config = dict(
    vocab_size=2048,
    hidden_act='gelu',
    norm_place='pre',
    init_std_qkv=0.0652,
    init_std_up=0.0652,
    optimizer='adamw',
    decay_shape='linear',
)
Each number is 128 + 32 x the weight over its row's rms, rounded and kept within 0 to 255. Layers, rows and columns count from 0. The size above them is the row's rms in percent of the matrix's.

# layer 3 attention query, 128x96, rms 0.143, rows 0-127, columns 48-95
size [ 83  91 153 132 165 212  73  97 283 141  69  69  77  98  87  96  84  90  97 104  82  79  86  86  96  79  96  86  88  84  83  91  92  92  93  91  80  97  90 105  82  90 105  86  99  89  86 104  94  94  96  84  86  91  91  93  98  92  87  81  99  99  94  89 102  86 122 135 134 117  90 103  97 130 130 115 124 108 100  78  91  83  88  82  88  97  89 106  96 101  89  88 101  85  84  91 112  76  83  92  80  90  93  94  97  95  82  88  91  96  81  92  97  89  95  89  96  88  85  90  86  89  93  79 100  90  92  87]
[[162 115 140 111 130 124 154  61 135 142 159 134 119 143 149 137 174  98 191 110 175 176 120 168 112 114 111 177 113 159 102 104 156 114 141 130  44 123 175 115 101 165 125 146  59 149 133 142]
 [140 143 165  93 144 153 177  55 101 164 131 100 154 109 170 147 129  81 178 136 108 205 198 193 102 140 143 149 102 146 118 123  98 150 152 118 117 138 129  93 126 151 140 104  95 163 212  95]
 [ 91 128  66 209 108 145  91 125 139 114  97 107 103  79  94  90 126 184  93 196  97  94 102 115  90  97 163 126 157  68 143 184 116 140 158 146 146  97 148 152 153 104 135 126 163 150  97 125]
 [132 152 205  72 166 124 156 135 148 131 153 132 174 166 174 165 142  72 123  93 140 177 175 177 159 157  64 158 102 189 131 115 144 113 135 108 126 150 108  80 128 135 125 121  94 103 166 134]
 [129 117  59 159 127 154 116 119 156 140 118 127  97  97 100 128 101 165  94 176  81  99  75 142  84  86 205 121 153  65 105 147 112 149 174 150 133 108 142 176 164 124 155 118 171 155  97 117]
 [ 81 115  51 187 142 150 107 140 149 130  86  88 105  98  77  96 123 206 100 181 115  93  91 112 100 102 160 103 145  66 135 166 102 166 140 148 160 109 159 161 138 113 154 133 152 137  78 139]
 [124 133 132  99 121  82 119 176 191 121 130 116 123 169 152 151 126 133 150  81  67 182 173  99 105 146 163 102 132 163 101 102 106 144  85 139  98  97 149 135 101 194  98 163  96 168 168 137]
 [127 150 168  87 140  74 152 146 166  74 128 146 121 128 165 147  60 121 151 151 106 171 111 145 163 178 183  94 100 121 108  83 135  52 122 142 140 158 149  91 167 174 110 177 190 126 167  83]
 [ 87 103  65 169 133 157 105 121 128 109  79 127  95  93  98  88  88 177  66 174 119  91  91 119 100 108 166 107 148  97 130 160 112 153 177 129 137 108 140 181 179 117 151 109 192 167  72 132]
 [134 128  47 167 109 151  88 100 135 146  96 141 105  82  99  97 120 159 103 188 107 136  68 125 102  72 192 129 163  61 139 145 100 154 162 151 144 111 170 158 132 120 155 104 148 157 108  96]
 [101 156 175  99 140 120 125 139 136 124 198 129 128 186  93 145 141 119 106 121 152 103 140 120 125 172  84  96 103 172 146  76 119 116 116 112 133 101  91 114 187 117 133 142 105  97 139 138]
 [110  82 114 163 101 144  89 161 130 161 100  90 154  51 117  97 152  94 195 182  82  64 144 172 111 114 162 124 176  70 157 178 137 133 140 101 111  99 149 116  97 122  83 114 123 153 141 129]
 [102 184 114 127 168 138  82 154 165 104 165  96 143 183  82 159 172 165 110 140 196 112 145 157 136 144 143 143 120 150  97 156 117 175 114 159 146  90 132  84 153 118 179 121  99 126 139 177]
 [ 50 156 100 179 179 178  92  96 129 125 141  85 111 119 106  70 140 179  66 117 196  84  61 123  98 144 143 102 168  82 164 161 154 125 126 115 148 124 135 110 168 133 167 141 175 115 105 146]
 [134 124 126 199 103 114 111 133 115 141 151 107 125 116 184  53  89 115 154 155 137  87 145 158 174  96 174 104 166 122  91 139  96 123 146 164 102  89 168 148 156 185  95 153 148 128 142 193]
 [134 154 128 125 185 143  85  69 143 108  54  98 162 107  76 155 148 145 150 132 202 109  78 153 114 107 108 126 163 146  89 137 166 123 134 142 107 174  98 136 150 153 117 150 152 149 128 154]
 [ 88 147 140 128 109 126 119 109 147 146 114 138 101 129  70 154 121 160 107 170 120 112 116 140  78 106 133 142 179 110 183 114  76 102 145 156 153 134 149 120 161  45 108 122 155 119 128 127]
 [129 152 126 142 150 128  96 137  87 145 147 160 155  84 139 110 104 197 163 154 146  66 161  82 143  47 151 145 123 114 108 176  97 134 103 123 134 141 118 114 128 150 151 116 165 168 160 158]
 [127  79 152  67 112  87  99 107 151 155 112 172 153 122 123 171 200 139  98 148 102 130 155 104  87  65 124 119  70 125 105  89 105 123 112 121 133 100 178 179 144 103 179 143 117 133 156 124]
 [111 175 140 165 203 129  50 153 185  90 124 135 146 148 107 116 168 173 114 144  93  93 187 100 108 109  76 158 143 108 151 131 127 132 119 129 157 112 111 145 119  84 109 139 102 158 154 173]
 [161 127  64 153  95 144 130 113 152 117 112  88  89 135 106 140 144 138  95 107 187  91  65 149  78 152  91 145 132 146  88 156 148 131 115 106  95 134 119 152 110 136 158 131  90 146  95 153]
 [161 123 180 166 135 163 118 107 123 101 127 152 126 108  97 121 146 172 165 136 132  88  70 178 112  83 122 121 109 124 200 178 179  80 149 157 153 151 162 126 120 110 111  98  91  52 111 150]
 [137 144 182 142 151 142  96 174  94 126 135 129 140 118  57 103 152 103 110 161 154 105 139 142 153 110 147 152 110  74 195 172 147 118 145  97 153 140 114 115 163 160 113  65 121 108 113 137]
 [ 81 111 148 147 125 198 202 176  72 106 146 124 141 153 144 119 108 141 112  91 188 124 109 131  96 104  78 144 125 113  84 142 166 121 121 124 125 151 106 154 151 132 100 149 136 138 158 119]
 [133 102 103 119 154 125  99 100 115 118 131 161 113  47 150 133 127 162 131 175 191 153 133 132 134 169  82 111 145 151  56  90 127 154 148  96 123 111 216 170 149  99 140 147 149 130 136 114]
 [154 131 129 160 138 135  71  79  75 135 151 129 152 157 232 112  49 122 124  63 148 146  91 147 136 109 153 105 132 144 156 163 130 122 147 144 149 145  93 111 113  83 162 137 144 144 158 102]
 [163 161 151  67 205 121 135 148 171 134 135 108 139 118 136 193  76 148 171 109  96 198 166 193  90 110 166 114 112 143  97 149 165 136 117 155 104 109  94 131 135  94 130  93 133 151 149 106]
 [ 84 125 127 164 166 160 163 146 125  98 156 133 111  78  81  95 133 186 121 144  65 111 125 120  87 104 204 150 137 153 177 144 100 149  92 161 150 161  94 111 154 119 139 101 106 177 101 127]
 [174 188 170 132 159 141 141 142 172 133 102 154 155 106 114 145  56 122 117 122 118 119 113 198 126 154 161 125 119 135 142 163 134 125 139 135  70 127 124 108 173 137 131 104 126 130 116 157]
 [117 193 134 138 166 115  72 125 138 132 148 158 171 150 115 152 143 202 103 162  88 166 150  59 125 127  80 133 124  72 155 147 131 135 123 122 157 145  80 127 174  24 121 102 166 144 183 180]
 [147 109 133 105 181 155 102 164  79 158 165 100  96  73 146  80  86 159 184  75 203 137 112 121  76 147 138 163 184 144 162 107 137 159 115 101 117  88 133  95 101 137  79 175 116  71 113 122]
 [116  69 203 112 157 147 163 163 112  91  84 149 131 137  67 152 139 115 154 134 134 180 169 160 152 118 139 179  87 113 154 135 130  83  89 122 179 134 152 115 152  95 135 121 136 128 158 140]
 [ 99 109 144 119 176 121 135 118 171 178 144 102 121 207 105 179 116 144  41 118 157 113 153 109  91 102  94  97 141 128  98 151 156 152 145 110 115 193  82 119 180 139 117 128 164 161 122 149]
 [152 147 115  94  95 167 143  92  92 172 123 130 147 168 128 131 123 149 201 166 102 148 137 112 165 111 103 108 125 128 108 121 150 175  90 162  98 129  73 130 134  85 108 161  89 142  96 152]
 [ 96 115  84 176  79 158  87 138 180 139 130 180 169 127 134 134 156 166 155 141 151 136  55 195 102  93 133 149  99 151 134 132 105 179 145  99 129 117  83 148 138  97 140 115 117 167  98  66]
 [115 157 133 172 119 102 103  51 137 151 132 124 115 195 189 175 163 140 119 226 121  84  96 127  99 129  97 104 126  89 120 186 165 111 143 130 114 137  95 159 178 139 108  47 121 146 143 171]
 [ 62 105 164 195 175 134  71 136  88 159 182 147 117 144 127  83 146 133 133 155 131 140  96 165  98 123  85 165 113  91 112 103 133 132 176 120 175 158  55 137  72 128 172 125 169 165 129 146]
 [ 87  93 171 165 106 100  83 101 157 132 112 132 139 151 175  61 110 162  94 123 101  91 156  81 125 147  53 114 144 122 122 153 118 130  93 131 127 134 151 139 137  92 100 147 114 138 163 189]
 [135 112 158  62 127 101 201 136 110 164 126 153 155 170 160 165  98  96 151 147  91 184 102 154  80 121 160 124 109 112  61 115 121 139  99 121  90 122 108 154 139 142 179 104 111 132 150 105]
 [117  98 144 146 198 107 106 146 115 131 117 117 153 146 168 118 109 121 150 130  77 145 156 121 199 164 108 118 115 131 124 135 150 170 109 138 155 128  52  86 118 122 140 133 137 165 143 172]
 [ 99 125 121 107  90 111 151 122 144  94  87 157 148 104 172 112  56 148 128 126 110 116 154 130 102 149 137 102 120  88 143 158 109  56 149 114 118 140 166 104 101 133 141 117 109 176 116 120]
 [146  82  70 185  75 134 140 126 142 135 161  98 101 133 165  94 106 143 106 156 122 126 130 168  95 147  88 121 107  96 108 153  80  86 109 137 159 100 150 185 135 111  95 137 143 116 124 155]
 [144  81 137 123 208 108 119 116 131 173 152 122 149 110 152 103 139 118  96 197 148  88 147 123 205 139  75 111 132 140  83 139 111 126 117 126 142 141 151 153 161 136 145 133 134 159 121 195]
 [117 143 121 166 144 113  68 125 183 136 141 189 139 101  92 186 128 117  76 142  95 140  62  61  94  91 117 136 127 167 114 125 157 123 100 145 152 117 167 161 226 149 122 111 127 121 136 115]
 [123 165 129 144 117 153 116 117 160 147 159 173 102 122 121 113 112 121 122 103 103 151 112 199 109  81 213 111 128 134 109  90 108 165 112 184 152 157 104 162 121 115 101  78 149 125 138 102]
 [ 92 178 120 107 101 179 111 159  99  99  80 149 116 107 118 148  75 142 142 102 140 131  79  94 130 114 118 115 138 137  75 149 136 128 107 129 129 112 146 172 123 127 135 179 127 164 136 185]
 [ 83 160 167 102 121  86  69 126 158  79 141 143 114 152 132 166  98 120 113 181 127 146 111 134  65 147 163 123 119 111  67 100 108 164 130 145 141 145 169 180 121 141 127 104 132 189 180 142]
 [156 172 104 126  97 117  79  47 148 160 142 182 111 152 163 104 122  80 167 151  91 110 123  99 164 159 132 123 159 155 100  82 112 124 123 139 103 118 134 130 136 220 133 109 122 160 135 132]
 [116 125 120 136 168  99 179 128  80 103 133 208  86 108 145 156  72  81 164 106  93 149 140 164 143 166 138  89  90  96  75 144  80 143 137 136 153  90  68 100 101 154 142  67 125 160 112 106]
 [139 147 140 131 111 115 160 133  67 119  60 158 132 103 163 186 103 104 165 119 192 115  88 117 114 108 125 170 107 121  94 133 160  72 140  93 117 116  91 110 165 148 143 151  88 160 116 123]
 [211 142 111 124 124  83 103  47 114 130 120 159 132  92 174  94  58 125 151 176 143 131  91 128 133 122 164 156 149 167 147 136 160 142 107 146 138 117 144 124 168 205  90 134 167  93 126 149]
 [ 99 136 180  80 167 136 104 128 179 111  72 207 113 128 117 166 157 165 165 105 120 136 112 117 129 114  93 121 128 128 141 129 138 169  86  82 126  89 100 120 122  63 138 179 109 144 122 121]
 [120 142 208 103  96 137 162 134  99 159 128 137 156 154 120 130 176  72 119 170 160 122 144  78 173 180  47 132  88 109 123 108 133  87 120 101 186 147 143 127 166 113 101 131  88  83 135 107]
 [154 104 123 185 156 115 121 140 121  45 169 111 118 171 160 109 119 176  87 134 160 117 134 116 139 145  61 162 127 137 169 116 145  83 115 136  93 153 133 153 176 106 101 128 152 157 117 111]
 [126 129 137 160 143 142 178  81  69 138 150 118 145 127  97 139  59  92 171 104 199 144 124 138 167 123 162  93 149 124 129 180 116 105 118 156 115  91 133  75 104 151 126 160 171 113 101 117]
 [136 154 150 197 124 148  89  44 125 136 118 152  30  96 140 101 136 133 123 153  95 138  87 133 171 193 115 132 125 106 166 126 121 125 130 147 125 143 107 144 111 132  83  61 120  99 111 161]
 [131  82 131 165 184 161 116 147  84  73 160  69 137 126  84 143 148 150  93 140 146 135 140 112 158 196  87 112 110 147  89 153 143 174 138 154 146  98  90 185 102 141 108 146 135 168  96 234]
 [105  93 145  99 142 129 124 150 165  55 140 139 145 146 100 103 163  98 181  64 144 120 139 212 127 153  90  73 112 116  99 164 176 102 117 111 148 119 170 113  88 107 121 161  83  99 173 157]
 [122  71  85 132 109 107 118 133 115  97 142  89 145 132 143 111 186 167 107 131 157 139 112 106 144 110  93 109 153 125 163 153 143 175 128  96 131  69 105 110  87 171 134  99  76 133 173 124]
 [156 153 155  58 114 140 124 133 137 133  95 112 140 144 198 143  82  73  81 132 109 197 132 118 132 116 167 146 152 119 137  79 111 129 136 183 113 102 148 142 170 161 156 120 154 137 142 122]
 [143  95 164  93 138 110 158  86 141 143  92 178 121 135 146 194  93  76 132  83 120 169 128 132 162 131 135 110  82 107  72 117 129 109 114 171 103 116 111 131 133 164 159 156 126 141 164 122]
 [130  92 108 160 115 125 110 140 138  87 117 127 147 124 168  70 109 156 172 125 106 138 107 159 135 123  95 154 138 122 138 145 118 152  91  69 119 103  92 135 138 113 128  59 121 160  82  86]
 [ 78 150 112 162 160 130  39  93 103 118 132  78 134  91  86  72 149 203 136 125 115  96 143 158 118 121 109 144 154 149 156  97 151 179 118 159 149 131 137 194 162  87 125  67  96 134 124 219]
 [133  78 172 143 161 152  89  87 135 137 157  77 138  71 157  70 114 164 167 167 140  64 123 232 116 119 179 135 122 152 139 136  93 139 150 113 111  99 196 148  99 157 110 112 149  98 102 148]
 [135 141 166 136 209 103  84 150 119 199 145 120 103  59 112 103 161  89 144 128 113  99  81 117 146 137 138 127 157 161 136 118 120  78 112 126 150 135 158  74 105  87 119 143 108 156 173 122]
 [108  63 136 125  40 120 144  79 157 124 131 112 122 122 124 121  78 108 138 141 175 117 172 130 148 159  78 149 159 202 114  98  99 129  84 114 130 135  98 118 169  77 116  78  97 139 122  97]
 [174 134 185 118 117 127 112 168 128 136 110 176 131 138 131 106  53 125  77 136 127  71 131 173 119 135 175 150 134  99 109  99 139  75 149 111 185 171 158 125 109 130  75 152 144 123 135 125]
 [166  89 165 153 146  92  89  93 150 182 107 106 113 141 128  81 161  70 119 101 151  94 104  73 125 189 117 141 166 178 150 124 125 100  99  79 154 129 146  87 111 100 110 161 111 153 162 153]
 [160 132 144 120  97 136 142 129 113 139 150 179 158 169 157 137 135 113 141 154 110 133 135 172 113 116  68 127  50 144 147 127 140  76  99 100 105 191 122 128  85 119  88 146 155 117 137  79]
 [ 81 110 129 128  97 132 112 175 125 122 131 129 136  70 139 148 135 124 156  59 118 141 186 127 160  70  80  42 131 104 151 137 140 202 107 155 125  86 123 118  88 145 210 119 136 115 145 103]
 [105 158 104  99 126 173  96 137  87 170 152 136 118 106  92 104 106 165 134 115 100 130 101 158 158 117 182 104 154  83  75 139 205 162 185 179 128 120  77 105 141  62 139 170  89 190 159 150]
 [ 79 139 161 100 131 106 166 116 106 101 102 123 117 120 145 133 178  79 158  94 115 124  72 163 170 171 105 138 171 133 136  97 137 205 147 116  97 139 139  93 169 112  92  94  82 145 132 179]
 [142 181 103 102 149 134 144 122 140 107 190 107 143  82 134  97  98 125 117 143 150 186 121 103  92 118 141 109 127 138  50 157 150 153 112 124 133 196 143 165 150 170  90 134 167 136 135 115]
 [ 89 217 133 150 113 107 104 175 131 119 171 146  94 100 133 100 192  95  95 125 136  98 123 172 177 133 105 103 148 118 150 106 118 120 164 108 149 126 135  32 129 121 152 115 137 128  97 131]
 [109  88  81 119  78 137 156 105 126 123 155 111 152 167 131 172  66 162 154 145 155 194 132 132 122 136 181 133 123 108 116 104 116 134 116 143 107  86 166 186 122 143 157 109 105 111 144  91]
 [166 113 118 123 103 141 166 116 126  86 102 101 112 124  90 166  60 122 156 138  94 128 156 189 137 152 162 144 163 153 143 189 127 185 169 154  82  86 135 150 124 122 120 104 105 138 112 182]
 [157 133 158 131 112 100  91 133 133 158 109 138 127 152 118 102 172 103 113 121 155 102 122  81 161 146  99 183 118 125 120  99 107  71  60  69 169 208 137  99 116 106  61 195 121 117 141  86]
 [112 163 103 143 100 145 120 176 101 109  83 143 168 127  93 101 101 102  78 149  87 104 145 116 166 114 128 125 176  84 162 130 154 206 109 140 158 156  99 129 141 120 131  92 187 153 102 158]
 [ 87 137 164  85 142 142  92 154 153 161 114 136 135 129 132 142 193 128 156  73 142 119 151 142  97 136  91  96 148 151 106 178 147 155 125 170 104  68 147  90  74 109 148 148 136 135 128 141]
 [131 137 105  87 167 119 130 141 155 130 119 110 115 127 124 161 172 139 126  96 220 120 124 109 133 175 118 116  98 143  70 171 136  95 143 142 147 157 129 130 109 111 113 157 154 105  98  84]
 [151 157 141 208 110 158 153 163 171 158 154  61 132 125  90 103 102 180 120 144 117 149  87 199 112 131 117 136 161 142 113 133 167 148 135 117 179  92  91 140 173 103  81 128 108  96 177 167]
 [ 66 106 116 164  76 114 143 134 160 121  94 129 129 113 138  90 135  86 137  97 103 136 136 145 186 147  98 124 135  55 201 154 167 132 118 104 191 104 122  58  81 111 120  96 118  89 143 134]
 [148 110 134 103 181 137 152 104 143 140 159  74 151 140 110 189  89 150 142  98 150 171 109 125 102 182 168 173 108 109  91 131 134 147 158 159  84  90  75 186 157 100  76 143  86 137 131 141]
 [130 180  73 187 125 142  98 118 120 180 141 142 142 158 120 109 160 210 154 161 116 154  86 162  79 118 124 104 130 128 114 181 115  86 129 121 114 103 148 167 127 157 112 183 123 131 127 111]
 [162  94 140 152 144  92 125  85 112 144 121 103 115 147 139 128  81  92 163 144 160 106  87 118 103 156 190 104 104 110 112  92 122  78 146 149 171 197 139 164 134 136 116 107 183 138  82 109]
 [134  57 175  74 148 114 103 112  84 114 157 121 139 127 112 154 124  86 111 112 204  95 171  47 181 141 165 133 107 167  98 116 160  88 149 121  84 156 124 128 168 178 124 120 114 120  69 118]
 [ 85 169 107 122 148 145 162 149 129 105 165  99 142 134 164 106 213 162 119 146 114 115 125 109  80 146 130  90 145  69 112 137  70 136 137 107  83  95  97 138  92 132 130 146 118 134 124 173]
 [164 121 120 107  94 129 104 150 145 152 134 143 154 158 118  74 194 127 121 127 134  67 117 122  96 125 106 126 171 123 138 114 121 111 120 141 130  75 146 105  95 122 138 181 152 130 146 179]
 [143 169 149 132 131 170 170 141 172 125  96 148 147 121 121  61 136 175  60 113 111 108 116 158  93 100 151 140 119  67  96 129 106 120 126  93 181  94 119 102 119 157 116 104  50 135 110 109]
 [160  74  80 155 152 139 103  83 115 186 123  81 124  98 109 180 124 168 184 131 196 161 105 139 111  94 155 132 106 140  83 127  89 103 152 123 114 110 146 147 107  78 109 133 114 162 141 130]
 [117 206 133  57 148 161 162 144 114 115 127 101 142 158 148 173 123 116  86 130  71 103 177 204 137 133 139 163 150  75  79 174 137 210 132 105  76 168 121  84 193 166 127 182 118 115 114 116]
 [116 160  88 130 153 162 146 101 140  91 113 100 108 103 149 126  82 114 133 123  76 192 140 203 157 125  98 149 106 136 109 187 179 167  80 161  81 115  92 131 109 117 121 128  69 128 133 101]
 [ 90  68 139 142 153 122 119 130 131 177 174 113  84 144 157 120  79 152 157 117 120 156 147 142 100  55 110  87  94 162 135  63  92  79 206 134 126 114 130 178 134 140 101 132 172 123 128 131]
 [143 139 135 100 147  78 128 124 151 144 120 170 144 144 139 138 184  78  69  98 160 107 100  78 153 133 110 157 112 156 150 107 129 182 140 136 105 130 153 137 126 160 156  49 150  94  88 120]
 [ 83 147 157  87 155 129 176 168 139 117  86 131 124  95 179 141 162  86 114  66  84 165 205 138 118 142  87  84 129 126 132 137  92 170 156 159 105 135 144 102  71 111 142 126 158 143  78 122]
 [ 85 123 110 142 110 100 130 141  74 167 144 173 110 156 214  82 136 173 184 103 145 111 107 129 103 165 156  89 134 128 144  99 166  42 204 122 125 103  93 149 138 128 122 190 148 166 154 164]
 [164 120 159  81 126 100 154 105 114  97 196 119 134 174 142  90 139 113 116 108 157  89 135  58 160 200 169 186  93 140 120 111 193 135 106  95  75 127 114 136 180 102 121 132 100 132 104  99]
 [160 120 146 122 142 151 118  88  76 129 114 109 109  70 117  99  57 125 105 158 117 152 146 154  65 117 134 170  80  97 113 138 108 112 121 137 183 199 128 165 124 115 117 115 149 136 126 107]
 [109 231 118 142 163 130  75 140 180 101 112 152  97 130 127  70 142 119 119  47  90 128 145 119 136 169 128 133 134 119 105 136 172  73 132 153 144 171 105 125 138 152 138 136  97 149 132 128]
 [127 141 120 115 161 143 143  64 110 152 120  96 118 147 130 142 152 162 100 157 121 155 114 150 105  76 137 162  89 105 114 139  62 120 164 113  69 141 178 156 108 142  96 174  51 130 162 168]
 [139 165  57 144 114 164 151 160 165  91  93  99 120 110 107  91 137 150 122 143  87 120  72 149 101 125  67 173 122 150  86 163 144 138 107 159 165  99 116 160 115 131 118  87 105 150 150 156]
 [125 111 108 119  95 107 139 139 165 143 151 123 111 121 129 126 114 164 118  64  98 145 151 143 161 130  90  57 145 161 119 141 159 127 132 164 141  81 127  47  72  90 192 129 164 121 117 166]
 [197 100 135 125 121 126 129 103  66 162 166 201 148 126 122 115  96 159 133 165 187 110 117 118 125 135 206 125 111  88 167 124 124  84 119 138  94  61 110 149 125 163 146  95 138 177 126 152]
 [123 153 118 128  93 170 129 123 114 143 160 156 128  95 151 138  55 141 163 114 151 218 171 176 154 109  85  88 148 138 147 153 152 124  89 171 135  97 111 129  98 130 131 136  83 140 197 127]
 [ 96 111 140 133 145  58 118  50 152 134 120 115  98 123 116 143 205 130 156 139 142 133  86  93  90  56 125 129  87 129 146  79  59 134 126  62 124 152 151 135 115 133 125 121 136 118 117  87]
 [103 168 172 140 211  67 106  86 145 152 117  65 152 191 138 140 117 139 130 117 174 125 128  89 128 112 132  95  75 129 147 117  96 131 191  70 149 193 132 153 149  99 168 129 186 116 104  94]
 [138  80 134 106 133 118 130 176 150 151 119 131 150 106 146 158  33 161 155 105 155 212 172 159 163  99 156  61 129 155  98  74  90 112 120 161 175 112 153 139 109  72 148 161 140 110 110 119]
 [ 92 173 141  93  69 105 100 141 170 142 134  77 129 134  93 115 127 185 201  72 142 116 128 182 126 183 129  96 174 105 145  83 117 163 164 130 127  68  66  96 121 108 121 150 181 149 161 146]
 [137 145 125 150 151 114  59 189 176 145 132 155 110 136 119  66 124 152 110  94 130  44  96 124 126  89 140 105 152 118 169 105 129  84 116 124 214 121 150  74 114 118 130  86 157  85 102  99]
 [148 129 160 131 132 131 160 109  84 123 110 151 151 156 142 141 136 113 114 157 154 141  97 110 149 110 145 175  68 130 139 122 148  92 115  76 125 177  79 154 112 123  76 131 106 116 158  65]
 [170 106 119 147  78 103 122 168  94 141 120 166 154 177 103 194  76  75 106 126  87  84 152 130 112  62 161 145 114 136  54 163 160 165  77 163  91 109  82 110 133 135 124 177 154 103 120 104]
 [ 95 189 153  58 141 163 103 221 124 118  59 170 141 124 138 135 148  97 120  57  92  85 116 152 142 112  92 150 117  79  95 155 141  99 101 200 123 138 174  93 139 142 149 133 150 141 133 151]
 [171  95  88  68  63 129 110 100  82 153 142 133 170 126 120 156 146 105 188 155 168 110 128  99 121 163 171  98 141 100 184 116 123 131 146 111 114  77 107 141 129  98 147 139 161 147 115 165]
 [120 168 112 143 162 161 109 151 177 172 120  99 130 162 133 108 150 125 128 190  72 109  79 150  96  75  46 147 125 140 122 195  79 158 102 117 137  65 102 168  86 120 115 156 139 114 165 162]
 [130  88 169  80 129 104 124 113  72  73 134 156 167 142 134 135 156  78 147 133 126 116 142 115 164 151 132 148 126 122 132 103 135 144 175 105  34 160  52 155 190 142 120 109 114 117 106  85]
 [172 182 117 149 151 149 145 103  88 122  75 153 129 135 102 165  28 133 112 166 160 128 107 147  88 144 208 150 144 119 115 197 136  98 119 144  98 138  96 167 157 178 101 114 170 153 172 102]
 [152 151 125  99 141  88 133 179  94 168 133 155 105 187 162  87 102 150 106  89 133 122 130 110 143 155 100  84 170 167  83 124 109 153 178 161  68 116  96 128 133 103 107 155 173 168 102 130]
 [227  94 133 130 113 106 139  83 123  77 155 130 117 176 119  84 159 105  98 160 180  92  62  94 125 134 186 191 121 163 122  96 106 135 138  90 100 151 136 143  99 105 102 149 143  93  94 110]
 [ 82 146 143 131 111 153 103 165  75 111  83 151 136 133 106 166  47  87 156 129 110 105 135 179 122 131 180 122 113  80  54 127 155 126  82 177 144 151 100  90 153 130  91 213  99 154 136  98]
 [154 140 125 118 137 156 143 130 140  96 127 148 133 172  65 118 186 146  86 170  94  67  80 116 126 113 122 205 166 107 120 152  95 119 131 113 105  92 110 132 131 144  78 122 121  97 142 155]
 [152 128 120 165 153 162 118  94 113 116  96 164 150 111 149 131  87  98 136 175 169 146  97 103 117  99 117 191 114  99 141 145 115  76  81 134 135 188 111 159 152 155  77 151  66 146 190  93]
 [156  90 119  96 124 138 141 114  46 121 185 115 139 169 122 131  96 104 116 146 119 121 123 106 144 171 180 161 160 158 154  99 178 138 152 166  58  96 120 122 180  93 127 184 141 145 107 129]
 [160  95 105 140 142 143 146  93 139 143 170  97  80 112  86 172  81 149 126 157 116 118 157 153 136 124 146 206  93 128  61 124 129  94 126 156 172 167 146 180 167 100 147  98  87 135 119  80]
 [103  90 132 110 142 119  76 167  86 159 109 142 116 161 150 144 149  98 169 124 156 102  92 157 195 109 139 142  52 107 110  30 112 103 134 153  93 139 131 120 155 137 119 170 121 119 119 148]
 [175 148 133 189 122  75  96  98 115 182 130 173 126 130  63 118  73 137  86 201 113  94  89  77  79 119 171 109 132 119 133 136 122 145 110  79 195 136 145 145 131 113 122 129 183 100 144 107]
 [ 84 136 135 173 163 154 110 140 137 127  97 145 132 126 156  96 114 150 164  86 157 184 132 229 171 126 102 104 117 180 148 135 135  95 161 213 147 168  99 155 103 114 151 115 123 138 168 177]
 [ 89 112 124  98  88  86  90 185  96 159 145 145 154 190 180 107 139 117 166 113 158 144 119 106 137 122 125  76 114 111 149  97 154 101 127 104  80 170 117 184 114 119 157 162 173 134 149 122]
 [119 124 118  96 160 127 103 103  91 164 114 149 140 138  92 170 137  93 155 104 171 119 153 126 116  82 146 135 118 142 116 127  68 126 134 154  88 130 152 156  89 160  98 164 146 128 114 143]]